config = dict(
    hidden_size=64,
    vocab_size=8192,
    hidden_act='relu',
    norm_place='pre',
    norm_eps=1e-05,
    rope_theta=500000.0,
    parallel_block=False,
    lr_mult_o=2.0,
    schedule='wsd',
)
Each number is 500 + 25 x the weight over the matrix's rms, rounded and kept within 0 to 999. Layers, rows and columns count from 0. Numbers have three digits each.

# layer 4 attention output (transposed), 64x64, rms 0.198, rows 28-63, columns 0-63
473449582523473508471486516492514573534523446500465501523469474555436433471539536493503435457466517499457515495509468506472542511460482558556479515534528445534539507500470485471523528509567495
506500563501507541445501460502511559481563515555535557514496467501469489486534525529501545465556463509532489516447478478502422540469503526464519445504462489484459431499538495478481505441503550
498504512484499492525510502520487497502480495486491489495489491496506489490506522500511493497485505498505503491507518489490501496503516502506500495510503509496510515497503510501490504489503485
498499500499492502499503497504499509498505500496499504499502496498504498494501495504498501496501497492513503500499502499502504498503503499496495499507501505495493497498502497500493508491504504
535515510489531490516499488479518506471481503517515483499543487484489535504499469493509508505535514530500483511460492506502482534491467478504468484482476501475491507533510498496499522504488506
487498484513489539474493512466496502503504523515514513487506524501487477523496455513498496515521496497538517518496497515515491521484498507511487469502504494488467510492499477493514478495506502
497534538505486470542494475524473477539501453488483460531497478526528482495492541501490469447446559505494542502467510467471503520498499479485555505529481507467552516487519531486508529470527478
498504488494516509491481536469520495481494506529506499489511502495484536508484468485520495530509496511504483510500491507514505508504478493486481494476499495519476519516487495513529495518463509
505498522501508464511494502515520508496526496499504482507497498492516499486497510502483515492499490497515499515491488510499484511500489471502509507500483498497513480509498487492504522500484525
484487513467493507548557479514513465474492529489502471495519504453545509491495495493523492477546545506465481512432511490531501524480506459523499543486486511537542499475505495496463523471492475
505455459480474491535540484508475494522489482445487488484516523490520444484494484483478525539482502514552544489506567505515506483491534532544492503525500518433482485480524509527461517492558438
484510543497454540475545450466526551523526520490492538497463472548474550508493438504542470460494526431515469531531500461507546442540506495482472531505455531564452509470513446529504500483471532
459485467534468520519487548519466525492514521518556547509509530493516494442520479492482520471502474446472489492497498503526485489483558496490525562492511472511494467496492489503448505497519512
501533544461523468489513504510485511527498464486455503493453443540508484493519560479529502490460502489501505494517524518500507481498500509516474451526473499477511527511517545504522498496482502
473512477475485514502536501506501487503495500481496476486459502502527493515510498508532492490488510509525495500511514517508503497496501505517492508527494508491502511477501493505488488492498479
485475502513497509488507494493503491518502519489488518507497480502487487497498516507516498486497501500489504486496490494503510504490509507498515502497512508539522491493486503510501499484500487
509501487508509507496490493498504495494500508513502505510509496491496503495499512500496509499507493513486502498493486498501495504495498505489506504496501501507496490497497505497497501511504504
506522516505526484513499514530502539456477527476476481517517526523531533482494521534515475481499501491476456495522490495444491494542472532469475510514490522500499488495485504498452492519494496
493491501499482502494506513493488504511510493494508509495484506507503498510505487495502498508495500483520501494509511503511509493508506497502502490499505493496501503503503497508510494484497495
485557469466506469516499546516509488470504466496488460498461478448534581536528506489520484520479500523532474473528521498506503481549470477465518519510481507474523505527484507496529503504455494
514545519503519488537476495509435500480495517514554516491501534504535482490488488512480492503511471447487522490517509499511471502508502450494496504530500483477501491515531491479469504517492514
504503512487500537495506490472488493498486523471536485477489461500478515496494525490538434478522537459541441467536471484494551534531526502513504525514540488556482525482524473464488517500488462
474444557576506446516520532449555490567523526476487506551473512559476487535484524515478510471486497468519469507502466500483498505487464476530566476480479506516589456491491441481502491445497495
507494495494501503495488500510501500499496489507488506500513488486499500493498513494493493497493493503503506489505499498497506501513508506490507504493510497503506493498496504498509516513503501
491492517507524480485495500503537467489531507490496455496465535526518539511483531502523485504505500530467452520516475524475491507496454502497519525499489489534532490490490484502515476529456509
475513562583488446480487456532492562511556501481474546513515494536491512436508520513434488480520511428476445533513496464472500471553506551448507544521460545467471501496524518476428503494522537
492488523527504427481538451561520467500494461518524502515486492592506561493474538485495526459474485497509486467532445491467503511531488470479547502485515499463549481529533526530481477462498499
532506487468504503521514498492484506491485514514509508533551491495515524498446468491463504508479521494473520515460484506518482528536474499506492508499507494515495482496488537487494523496492490
524531516509530440566501541487487534464459455491482523521512474512517515496484527485521499508498508483504501482555506446484547435543500465466480530503501503491475497506541505501452466507532487
501500475487542503482464546501506540449481526536485486512546480485492490477488456486479545571490481528517548631479529532530439534487415502519433435496507480469459466541443495475537509559498541
518523447478508505494477516533495489505493453525501516496486493520519443534528503509475550467449445563534593498517551493505480448425506519521548425507473469467494484492488496522512474564493542
505502518520472504437482465439470479525593516469524487438444536561481571530468474509550428532501521476501433501541471515471552484518474485502516534508552465550532528503500503513556443499469468
503489475441468496512553492518524579499522511531448493491460523495536539536561434521490519522472474461546463488503484492538514479549458483496448505481509549481512477492480485502480516530518452
478464527482480492505512511518516521523530504485467474483462523514519473487522507497507499494476503494537477520504504517496494502500507515515500494506490516485515502473491477497503498504504489
473467523471502511524491503512495504506494496530489472458491502456459458481525511514495507491492512539501490498486506518480473486475535482519518492523555525457545541510509499451531521473541500
530481516502494485499497474528511524505501470484473512525514482490511485480505514505486524486499495510513516508487504488500502493516504507465499484489485523489483486501507500515495520491504525
# layer 4 attention value, 64x64, rms 0.114, rows 29-63, columns 0-63
547536496483536517522481526479557467509499505439464544476502494522529494431489475485602494547486554519494507496510489515464470452526471474498495516489533509527526479513536425474459451507506477
517481497517501488498492510519517491502526485503505512483509502490508502510490504499493518485526506499519501474506515525487498500513484482482522503498486512489464518529487523496512497512491487
502514500504497499499487510508501495517496502497487494493487516513499495498508511503505502488517500507482505498496493497496488508500495495499501492497514505506492501497504500498500486517497481
482503509511481509513539523512483498491481505502479556490471517502508502482505495521543503517493505494475519468529471503506511493510496531483525493437525535525522472480478456476508490499503525
499517503468531524487502494492477522500478498481505473493507521504494470510551514487537463521466488523491484531509496474492490501483534503501497512518496472507514463504560480489503489490510501
473474501537450473488514549539498493500532463505532531472507495476489519464439509513492586494518531484531521468558502487504486509484508522483436520518455501475463493484494479529503474545474500
486492490481533517501537468505483522523460498486483488528488511521529480507550494504532488519499477487475504509505516483505512491498481514508514480499478489501518496477497474469482532484526534
477514493501493505494497497494495489486509506491490518513472490514512526484494479517528495497487517481507475496523494505507521505502451536502505498481520549491512514468489498514487473523506477
475518484513500483502497523514493507495523493474479495473475471530517510518438495461508521523511472508485465471534479518517511538537466501495499495462570559499516503473501505507532541525448475
509498521518436502487425526505510519477553506511510479461510531478463498554500526526460496459503508490464503448478475499481478532531544476488538475481509535529458471544508562507551453516494516
458532457518594482481509526530492504488428478488472525530487565485499439567546510469468478471520489537442527520461533572476485537465460506500470494548533494469503494484481484496458552535495456
526488516484500473473505486463556464502534520498474471526502495497513482486485497447468477510516492492496476456448505477523543516518502474509493480520516513520502507483521529536498494496460488
505478502526501534488470482506522484488504472537541528517496481509516537504495502490460524461530558517526509469511521532488497473494438466510501525506479489464431485517488488498484518520522506
483495511503520496512469518499472527500500478485497488474496491491520500553503490487497500494507518541483500506499514491509527499480505471484473479538487513516465526527527517490516512515479483
506522490463520485504475483506501516496521515486495466497528507522518514506475493470506503510504508513505487534498493517469471498520505472516487512517488450466494502510497509519478527498497501
505504506486485494507504503495501514509521519476487501500496501499498504489486490505513527509501501492504502510495506500511510490510527501495486494498492481507528510514491488505503501478509509
504473515505491492535523502516518475526480513531492538501467498455489499507492481492504487484541478511519523512493481480496497484510507487525470483485503514500525581523466506452488480483486477
507498503499525516492489494505520489509497482523502483507518499510510502496518512486480468500485503511496494504504497483494488507490478488515508516512509501497472484479531510509499510513487509
493463504473510486548505487505506501531480485499446510518472469530516522507513474513498526492483499495483513453505535466535541485472465515485469480502460548522469571479506500450497540552489521
491471487507481489434518519514539465516497500533513526506491506477503487451501517474490491534482512478537486465500499503523548483490477516478525530452549510512524501488523525516515455464480488
492514465503518452458527534558473500512508496521465499500512525539545427488511484484524516538501477500478557499523547508441492503500503490494499486518509478471494537475498464496524509518506479
453494480476565498525466505505464516442525478542517520508517497471501503515481457470558463484458515486518490560500479516446494512495458533564469561520503481475532479477502515547454471531457516
510507495492481471492504488504511495508517510484485493499511499523503510489503506513489525502526503493513506496493507490497472484504499498486512494497495493504488530499486500489497493513526513
457495479514513515523507490476469514486464480507511512513488451473515507521485452518499497510484502487496511555528490494512530483504477503538478484538519533487547566483469509485487496467497500
530494480556457488513500529506524451495489533548496525531480540488465482494454547515490527420523449491486545458473531526480490511530507484555450499522520533487529466503481492521499460533494431
518457498566536460551463557530479516518495493516453490485550475431494484468467466551523500464534513444515549528507493504560485492488502528480513463481549448528502500498485492539497464457502546
491503516547475503461489523541502510516523518483532475501502512494483492466488509491510491529539489492510516494501483475502504482513496499489506485424484488503511523518518459495493520515501519
481428485498500523503503501554551539565494477552549513491477515487477487510497505514487545461498466473504488482453529526482514562475490500480507484452471498510506514507471524509493538493487496
507529514461498581476511483405501563544481516496531514504487561497479506509529508556529453497495499497491433472496475478504529443495481486491554490429443518518505517494504512504486486497550509
465465522456490545530485459462503514512513496463522504509532498467484551527531489519466502542500569463517459506467493542512483492469549524486452528530444478500469471535487519502553451470569528
461497488515502511498515510513506475508397465580536445550509504524522440460506511511464455528490511508454565548558499509500499537499501487534468487566488446473520495474512486501476534474500499
468491513507472478502519566481503499525465535465459474472460523505522534483474571521517453493550512548480527530468555490525485471470487497490436484461490491586494479496518490493503525526484503
481503492525489496489495514477497493457511482480502490486488497489518514530501518519509482469528514521505497519523523498489475491519464476510482499557486536502468502491501517487501471528495483
527512504525480447528506501467485487473523469507515499472493476508522499471482509521570495522501500512519478493510489495514463502525499501461553529523448485531466453517473519477520465523493482
499506501517483511509494505542520489518526501484488512486494508493485544493507512519488529462515500514500492516497475517484462504493496509495491510487526530508490500484459501511491480501515470
# layer 4 MLP up, 256x64, rms 0.238, rows 0-71, columns 0-63
481517520498496485547500473547488493511490499500475509501520492503530514515545481447478519499504540486451544484506524500475482479465490535531483486457516460488488504495483539496471528524484492
498481548489489466486480489466543510496528447536530494501466488531448493494512514462505521502488522512498483500500513509541474521495479486528542493490467454502522472496504543522499490498478507
484468506528517505446488465563499480480534497541466446483489505488551496491506517522486506515501508461525525534499495470515519447472473474494514525478515489489490536486511514560476535493522507
513520490508548443522509501511482518470511486461475494488469522491516477556502518500488477505499551508512495516508496525519437511501539492470529483459544511464467471469516514510510498486488526
457474532502456502505505513470511507522501465472496471510522481501489472562519464486440514493446510486488507487473497554511512522554500487498518480498528542468519462526491538522507484503543522
532461509466574476505462477511526530501546517502506502494517522462496478499468540513545505538501475452524467462534494505478527488450509479514472532522497532526501518495486444486517472512486482
487503569467460463512531513482506505468503454485522504536493488462517502505531518501561512536572554502523489528498500510526488530490509475518452424506478487443519527494508464433485454503543469
544521504511486501500522475505470464514489489487570509496472469507517489524519507532530529464541497492522506520501465484492459501489481485490545465513508488505522472488507474543449468490471528
528484512476522531505474522495486523491492497491504482528517519469488529486440523526523461508481524478469506563473459502502520485512509456466506506532521464491493535466464500479526481505494531
523456473515510507486458485498488506526467517496486548487528473513510501485508505516473491482505510505484496518510493498494521489505501533478475530561448529498496505525494472507458500465517504
454579536510472495536493489469461507549501488472523467544477479476472542509468479533497516519512497510473462536480516466545509523485512455512508448507517492498515519480482510526529499495455523
498556512518536500469489491501492503506534483462500429516489517453525503492523491520522528533506517490535432512446536479483451478484521513483471526495524468491526517518514517489482492481492513
548519489504525511492498518533518553488480494505477483521520499446510500491439533515476472481493474473517483536498502486506536501496487473519512523492496407517467489490519515501521478523515516
517481507552528490471522497501518508485485535480469501484514478496493501476491473495539473509523492555513489522485509487525480471492511519517479521460532435481487524492541511497494547471493505
498505546502513500491486490518503523515466507497494514501479488506461547518493482523509520463518473494486514501505490512494503491531499490478483534496478490488512490516483490486502490495489517
493522516514491485469528527483509521491488480470496534510464488484505464529493519502472496520493455502528524461503521476527489486490509461490520475485495549538524535477504495450520521540474500
509453465513494497539508523471505503481458488515569496505482550481509514493499443511507483472525512503522455495522534516526492505470491497502499496484547486506485448469513520527481503523498515
464494501494457519492490529495537523484516451521474489514498499471475477514512512495494484466504561437518484527445549471545537513485496514481483529518515537484509501537495515509482472527478507
505508539464517507493502527487484524502484476495535531426494505441475494533482528487484513488514488455494484545510502486502520502493503460487505501505506518497539492479485490478503500557476543
519535504471502485518485449511534522489525428514520478482509500505513480514506505473499518518494499504467472495457502495513530523497470486526465530513479490536492472524480519571474505480451498
521500505538486532507469518452488532431460487483510486493496522492545525533472507510472509476480528475483539504465529532520527520486478472483533539495502436484524494472523490471546490480509504
504479529499492474538466521500496536487503509526501475470497536500525503468523485509475464509498474486530490538502489507535469494489519509504544497459446511471510494490499543505475500501495457
494503521501492510508504496476486508446483496494433517543537474490514526501512489504509489491523528487514470533494515532534496550512525487509455473472481448453486536484509519495503544478503504
510475587463520501467559527518569478466472426526514464485472463544522445516484500500528568475475493499567507480507475521542475555475491487567504382519536502472480494486490503478528466516485537
479480517435483527505511515487516513516504481519463464497470497500517493555517501513494556534470505493512500508536525514496496499496445478492469490503517458445492558481522498502496471506514486
474489508446505501507496469458532508477465494525500470471474543472552526466475459519526512501471544449534501471524556537519498497501478502459467486497500518457533509492506487526507533491546505
505468535465508520485521482511466533450536501489498497483512542492515520523478515468458512479466493474453514480515489483539508523458485542525487518487523481521558517475488530480524494466510479
512495506479444512530483497481513496522516506494493473464533535467504522493494476531497517493469518463514485510471505468521510526450488457463483488547549502483558483530540503486524523463516521
508512511467485519527490468521492490499527476509427485462553453522491483471515511515498515518504528476506537533519501507519482499541497483485503503502522484492493542478479495518506492477448502
487500481489494507508511500512496527496494489518548502503490497498530478484516469516490509500483496497467457494469511508489488519509473484508484552496488513507512509526511496505489530480511479
516501478468503508480556509517509472499521476505500541454492507526535474467492478471487496519503545475554472502520545527538463519460526476518498514523515479532475478516453510511499476516447484
496467489493524512499513501555469480493473501502525447480525488498531507486497538474540517524497501496493521505512479471504467549455501477451457496479521488509524493505516516515506483512494505
459475494496506500425499474491488513471459461523471473468521467483513577516518486491520511512476524475474508515506551488511506534461547465552516525466482519491509484443519485520556572520514507
540484520514509495497495510496526489511485508483467477509482505514481479523504502508543491524493550466459505495526483483488520513506517474443509520471529500527509488500493493489508493496506465
486453533500515500499499519573521461535524506509486472487468483510474467450501518506528492501525479475501504524542465509496489519490519477510505509500533528507487472494472512516477487485483535
533536523520514523494466494478503476470487502479491522539495493507503517513472486515486542487471466512495478510517511519479501501501535481515497514530508497482491483492518515521485468494488472
487523492512509453479514534510507504485513471480510544501490496544519487509529513483486512493520478565519551489508509499494468487513469475519520513452505479453501487536483528479474454528478489
488442508513548483495471485490469477509479541516468489472487538523530530483466481499494542504451557479511534508496519538510484508492479458507468485512516546460491489575507507502496546473476512
506507497516481461513501483535514496507486489503505514469524487542543473476514471500493494499475508489511507479499481506514503489534471485492510510524500509524469495500513528505500485499528475
488505514500520544508520504496489497552491519513504472506478528489461489523514489524493497510537506493494432489477533517475486517494523470492515505459503502494498506481502554488501486473490475
494492500511524482498443472524496503526496514476502528488527484513494509495496492496493493465516489499479466500534503516521502504513490509442533525537458511514518517507509491476459498494507522
471514485533529498523484478479481502510487520506497513505495519491510489493527496503473503507488505538442499498473505481477492492494505491459506550527475500521507519499519498497499534501487484
466516489559476466520509495524492512518500489521494485485510511498493542486529489513500537472466491481506514512510510488544545496461492504531465501476499501516498509459461505494504489538518471
480441469529505518487511479520522490498482483482477504501456496508499495479533494511496526461468468499519472510539525520506532470519507472510511490484543501504538451521518515533518523500515480
510495551479467520506477533511508561469491522497463496521488481480507454515522547516525474463501496448527500505549515530514496499505501500467478504472527510462490507501445532477487521528516513
483522540499496459527483484505524516492515462557523535493497491531515482455528466521560479489469483533514537497477475489498525470475516469510547486467507487471490517531463494494494497495476553
519518515489473519463537494538536472498495491508499459495490490471539509512570521479526480507506526523529502500482516501527477498471473456527489432478522500481469507516477481527519486479525477
508499513533507457513498525515512502514514470520488484480490458450452434500505451498551498493487461497512510497473520479506488533535515461503500511547470533517506489541485516515525491521470527
491516491496500474499495474494491510500515495477515510532474499507498509484506507498485504505485489483494481538518519481511487460527501496502513522491502540494491504501488469503525500501511527
514489495499500492542510499519505486506445470518517483511482499490491514522470486526471515512499547509535484514476525483494482510493493508533515535494470494486499489458517505472498539445522501
478482541502483509469529452496532526517525486513464514482494479553460472506496517520515491517507532508477531459486488459501520458487502526519477484504523500495494505478524505550503542463518495
470521514504442479518494482509493449517474546535522458517494475502499502497488474536509512542521504523487502498503482530507483524493481472495505487487534500471452494504537495509522499517495481
507529505485496501461468512494508509496531507494526473511510539519518505532466468507511497511463567460492492475484508497483545470545479515498487495520477491472512481505462518507534497496519492
458515494501488486509523417511479508509522498525501499523462490493504493510510515496495494512493515480503433524512523458537488574537513470507465483524491491466507514493471563525576460505468459
497558515465549496525479498541485504482506484480553495542535500512499464509490555495498498509454503485526481476474454483542485455470525477441511496500509544484509505498473529483509468507477496
475521498523482466458522512531539556493517492495506512518505461482521506493506542542509488503483514480545483530481528499496524490484516481508511489489499459515451481430456490504475554501514472
508535531460459534505482480504548443529466491508486486500466490529516513492484507503554495541497475493514504531492456507509523493470518506511495511471507499494475493540493493511526463480509480
489490527458543556488519501499457503487483460467517551529484513499499477524487519465508568526487495462481508463496487481523509497497542477473522486490502440509494519490449504565512512507529507
496451467500501497474522555505508498536490515496497516493518531515490509502465477520482483506555493541498503468506475517514463481502512486531501521472560507493505488504475484467493488560499470
460537549510503471488507521480538521477499487482512505520547489515475480521481482470503455490506516503479491489504550517499569492474497538496458474466489520520475489508483506520474457497532505
508509498483472482502506485505496493496526522452528501472511488478537544503500490502482523541480526493515538473493486467501492483539513503498476514513472493480508470524485523514492504497504511
522512530510527459503470466499482530473531473484496492486486498497493535515494493488482495471523481505524528449567555511545530514515513515513485497469475500508502486437484472486486497560503492
476483519481496535540537527494518444471529467495479469466485487483552531530471488523552471476469496541562535504513492492517476507450462503541522450529553532458481490489483506494522460487482515
483504530511496490473546500517484485484523486427484466509492504544516454488532519495495550531507442528554540475516481491509497512501489460538492484488517507449543464527486519470495480523498519
537487530457526474469487511483474507487505478520519495497494494454548534514550525533463501477465502504515498504512475535507489491495491510483485517484532471515510498528468481437508502531498512
513470495477523526492520482556543481469481531490497520498513519512505532485551490493516522480464506520498445487469494521529496476514511490500518454501520491520477506469515531459478505500476452
538496490517513518544491488484516514483547467469516500527519512485484448500512494488506507493430501451512514486473551483554522479491500499511534506471517515528469497494465517506524499471510488
490501523499547468533486493500513537503500469513469481530503482513476472530533450517470537493525504515501500450520547552537503455515448498502469498495478495468494526465441523495490541534534469
529493519526480490474484503526517534470516503510507500552521484493513509484513466495493463448504515466558468522488505498503474511505488493515530467497522458480565537502506496436489501529515477
493505527470559478510481512467538560475528492477495474488479476516496495448507513514523488545481555490533504516534563485510415510511474497507477526481511521492493518526445508525459433491511462
510492496471522483497502521520487542482445514482484539497518510505508490531455480521513482508489504545475542487492535521464505480491516522533445505511487503461480516502471524524460485524502520
486482511491513509506491511510466455501471490510527478491467538457488516479459468508523552492535511489512430523568511504493491477500548489510469497519558489479496475487488478514541529539503486
# layer 4 MLP down (transposed), 256x64, rms 0.116, rows 0-70, columns 0-63
503488493485472493525515485489470494480522514517513501508505488448441555502545506476522523505486501535496524518498554517490512499509531503497459455475470502493490506483499521502491506476496510
512508427505502501541499481500491508514477529511496458493557470507508500529451481524517510466522504496510521488508459525491512546482471506491517479502499485483537533489498487496463521493504506
487474478465493519483441515488474499507527478506494495496514517497477558521459520516529527469482484491506557552536531419516438477472515536543559551502509552414460487493561496503449495519451521
541502486456492532504508511521523427490450505524507485504513470507528479459495507521491534525525440487523529495489529505481573510489471492522485463482512462517503487502499519518500517513519456
534508523496471469518530532468458501551527451521467493498516508508475437508521495492504504516496488558547501499510523525501460494500498462478516516463520486519503526530498470489487470506490479
478510524526486505521486491532478511486523499495500503494488492488513498491503483473480497492482485506480488516498498505527486523508498470470541551479477505485519516489510512504509506527476512
500434470466523542480519471529501460527460569508475487440440515487505522519496472563536464531508470488487509477488477501492521471519579484544514540509490474549448467517537555531525503481457490
503500540511515475483505484515485483496543481501513502506480492483504507481501488504480511516499478495478480505515521498513471505520501495490508550519490507492505518467487492490513487512497488
494522514529505497496500526527504491490507511522511517521436497514493511531527481526491498468502492478471489477534529459508478486503531481509472512501478503498509517527476490510507483474500476
506514574439506510490511508518498492472476483476502484500521503474495479529501471551530504523492501473494509499482539478558480513505512440510479508463555492490484490505493539490510508514486459
455578543477497461540444500478466515517506534478516509469514555532501563487454531503508523498531541475554489552475533493481500475472566485524503493474513556488448474456493453500486490431463470
469491517518481531506505458512467482485483494502479454518512482499517465485498506508482534459530474568588517456450516513497553536479518517500521526516505505488480466458478456532516502502496530
450513516438514522506496497503473504493492470495516528475509490519527509499475468482503487515487493564483495528518546499493461490510491463479497501491520522490558510545495506495526500478518464
493501500517497473496484494536503512492484477498541490515485493528494492517489500508461520491504497470490510511502539468512515511526500449480508532495487502502511507509475497520489502500518480
451514507441464543495488504501503487490495503501511441514491508496526483509495493463489517557523498479547561511484500502538528508481516516492504462496517462494479487476529484489517515508464537
504498526510511524485516516515496456572468496516498486517460488463505551477486492498528520475449511485496507492495492516462481527516528501503528513513538506516505501483472436517499518507466482
471513495487489497488480499503535520481513473475470502481507490484549469497547477480510510526471527525455460517519474461515514497524505487516539459512519518495509516549535484518529484473513484
437486504497534526538518531491501484486550523497514473459536480513475423473505500436506485465459525516490488514500529455444505508527490493495537511550571476544498471526511468514471521507557476
497485482515490505517518452448542505482444495463546526446515515478499509487536496521495507518490526498492533517544462481525552508506475502499499531489459498496453512487466525460517563546437505
488512508551506522463506519518506499488487515499523543531511519509497498505471472536522475469499506425454471499548477454530479437514486514513479499489519516488535484508480515505485509464528521
498481512560474538494504472517489527497502505525507476505463503479512497480493472513484524528473490512482502508509518510537486494454507513478507525513480504503470493500485520495520473505497499
497521480519438518498500472543488502487488458473459478487499453466492538515524507495502517536466521516492542504519498529483515524460506527523517497521507548495491534465494479516518492448512485
501479489520519502531512471494497511522487498509500514477476508528495536485502534494524490467514490520489463476518512507491492476501519486480547550484504499518489519468465499477508520518466477
501545439473503483522514517490506463515462530508437496469482470498521510536473546472514502522537524529584507474508490552465594484499453527538493435487504433454470456491554491478506507518532531
533484474525485512497488525474498483519498495524453521481469475488525471508496526502546511507529436533529481505528466522500512525517505492527486438516487513520535497457482500490500521480462526
455514502466500510521493487483528539497492519482508500483468522454527469507476534433525486527516475521578490454485455546536468480513499526454484519493451511487514513509478508493534511538505531
524540511533525522503484532492478494498472475429474473497439475500497562514528516491509511491495514519476503508485481559481493531482508514518529499489467524488513473486495476504552487493467481
508509496487495513530495488509503494491553507529470488475474503495453485546512513496501519476526509520506540488486493507489501486516499493490533545510481476443522487540500470487494505518492441
509538517481521507504497472460484455482514499484458505528526485489475494498460493486513502502510521501519473482535543449512443479479496516525500510507521541479529466521460520505533542515495515
513506461473503506513485515484514474514516489519471465504506478488491513515479562497523495492500507504522495506511497485520521499482513529531518445479522497495504492483476498487525495499496501
520477474550504493529503498541474513498508497483497462511550522505501490510551498537524501492489501516457489458434496501490489505540501523493470463490531503510459492504513485505491458449552512
502483453486476503502514557432501516474546495506500493519525515504473492517513483491509507513485522515463528459486474511516472468497507471508517525497540495493539539516505494484479534464481495
474465470486464487473470500483518512511508459457458467517500456487548560509586509489510474508503493544516543525474509510469534498410553532514525535498444515489492516442497481488537573548431539
502515480502503475532499494473519487514489457519513505511468477502493474526487517520481511472443494509487526510516486527493533515517534515535429477522525499500492531499503497499480483481501533
513550501521486497505501501498504539492479469489495522494535499465524530535508495490491490490480517517463464470470539492527477477507516488479479488488507508498509515493522507491506528500515477
475475517466483531514504517485519511518497513478478514476467497492487523538544508492497499530493523512489510507486505495526511503490525524498492502463494465474499485504504505473504498517484521
517478526512492478475500480506522532500538545539500497486505489492462503448465519489518477463486537469487496504522477493458468510495507534480518469547509512510518529490466485511530543501513503
472502531515506508512516476520479514504530488502491519493507505466507500498529476480500501478501504478478517500522506497507487487521510512474509521491466493519527504508507483469511501505494480
515503491479487499513520528520496494513519493526478485488463506465505500507464519522494497510491479512518493508501497482519494512506526511506514486462514502520478470505497509530516490485496476
508474478466512487514535501473501518490511488502489519502504495509480490483491504510490514509491509521485550497520519492452496504444500529506494453488498470510552533525520513524493500451496534
491499522477493495494502507524535477471491490517521471494493504498506489519449481524508511504488489491528529505472527492522508535486501487535492482499534467507496481494479507507528502491513470
495467508470495498509535518500526485494502478502501474496505475510500506536476486493519520517487506506552501507506499504505505519472496503541510484475528490464509471500487492488509496495491502
519539487506509507459462480529526503516423519477495514515482519523484484523497512524528536545501507492512464477498501493497513541511466489489472488489483446498473484517494541494482514507518514
465498485530495492504526479525490509499512484524515492505517499502515507459516481492511513494488513505473516515464497500516463479505520496502517507525506482509476491511479511483492488531505493
456456466513485432494498519483528479490528439508532499499531495544501512463500481461495487510459479531502452538540502502506521488471498526485527535506496536464510502544540461492544532509520526
497440532459486490507521489444515496515520527500483473535478493487475510546496535471452446500527504520521521509518505539494505581498494503516456495522479515520520497452511490487508488524485474
525510486471507513506497529471494512505500515508514478509498520506488464506489486482493511536514514485506472504496479531454517521470511550565479464555506518511505474456483478499496490488499491
529505493527497503476512540510492521499477502526523496510521535498508495470516479494489496510462493466476458499511523484503461489537453481540464523551520485470490471509516511503464504537516476
522496518478516511488521488514494511494490499487473472475492505490511501525501485524528506499481519514494518490490507497512496497502489476505489483521513488503471516510488504490504501501528489
517496451528497504513487504515515485482548481508503485500489521486507478473504468486508520494520493535522469500517476502480496516486492519501526473514487488497484499508517483530519474529455518
488490524508504478516491504513493482474496496482491502497473514491487501512534479507499510492484486505487484533490506527522482533500505482496526544508492482513513520477498491486502509518460494
517554557504513500489502536548452558489495508489488491479512498525487450532489504487516558480479530494527507491486458510475487497488494473471478505522483468456488526493479489486524503478518535
486497540504531531502529473488478487506491496522500515502471498500473535519507519504501513471516489509473492486481544489479471475478501467505511540495524479507538505508492515464508505508504458
546497464523486512532486521453511515485556545528475451482493512455460511453573547478481466467504538510530510490469508510486563534439535514544523480474505567516466513486472514469479496478438461
513518468479503482447498551522475571518517508500505531524458562587562469467454503483445474512489537489516499502531459506465506486535478493455470464536538505497445586470504462482516485479517514
463506475479513464501505485538464502545513449480482511481445494490554521506495532460475496479506509509535501491483461563518573499471505533465496519522496525503470531523517492498490499521501476
509515460474488525476527513510487510517497501471490480503494500488529490504543497503463542491516491527529495496521488533487517519499519519531486456483489493470485492508499497479503525485492469
540550435469528449502471485487488503534492474433513531487466496473541460507493515455521522532496511519532452517554500495516492530460551487510497517463510483480519504459534509486523503501531506
498542508498495480523532463552483499539518533509513501536468516449512502507474502492497556457497470477498518475477500504500496499510481491471494504522466504486506485492475506514502518505510483
499523504502484517501520492535485525492507491521482507510450506491455504515509515500480508488490493489504501496479501489495444510520502467486530549501504502485535501485509508503494517495464523
474500531528515505525485496509500494494475470491533525473510474501505494524518443569505525488500501490499526496486497516504478514458513459510521534493507477512490508495482515473518486479472491
461519440498538517522479466491496514539507539478504516491472523497473519510503529427474503500499534539544482433540494516502519437494536494479495498510499481503514519493476466483523540502523510
512493428527505510496493547495510487509516536534506480511471493504492493505513559461495483524500511499518465480522470514461486523515532512516498460484494486523486527503463507480530514463494502
485508518425535523498464489481526525483439532516492523475507513507521516556459435522551452516509507443470494528506526520529563465533485494482454530552511482576460512447552461475488502473479501
487510481494496544515490502467500491499528464461471490512490499518500510536525550445514486489498502550478509490483497505500502473502511518485504488497495503501482523508492507466541508511474527
473481480491501487521493469493524481491484499444522513491520507447525519496505518482491530484508493510484459433470532498507499508567502506522523538495497519491515507499495483485503491539501532
495490531525501462421532542489464517525469545462496493527440493524483508508496524472489520469516527497521497486514469490487468515560545498507473549502532535468514462508483495540502473467490498
440499539483528495519488527471475516472509480472447530522527504493479494506566523478515502510505520535512460542525509527558530459522483519446507502501469446474477559486513456497455523561471464
479463532503471534506483504494496487493515470507524482507502520441464540530495472500520516559467466509447510508532521520488489487519478533511538501496497484430501494485530496471545499528489541
472463506530540587509485519517468483454541542509467527477493504530440462524444573470492509483443587549534602525626551466387417467487516425502501484519527549505489517495411431574470433498518505
483515559515504482471514457537507532487517478500479477497497508489528472487522497502512500496489536495475492502504515456511486498531490469458507489491495520525543483508541534500497512490497465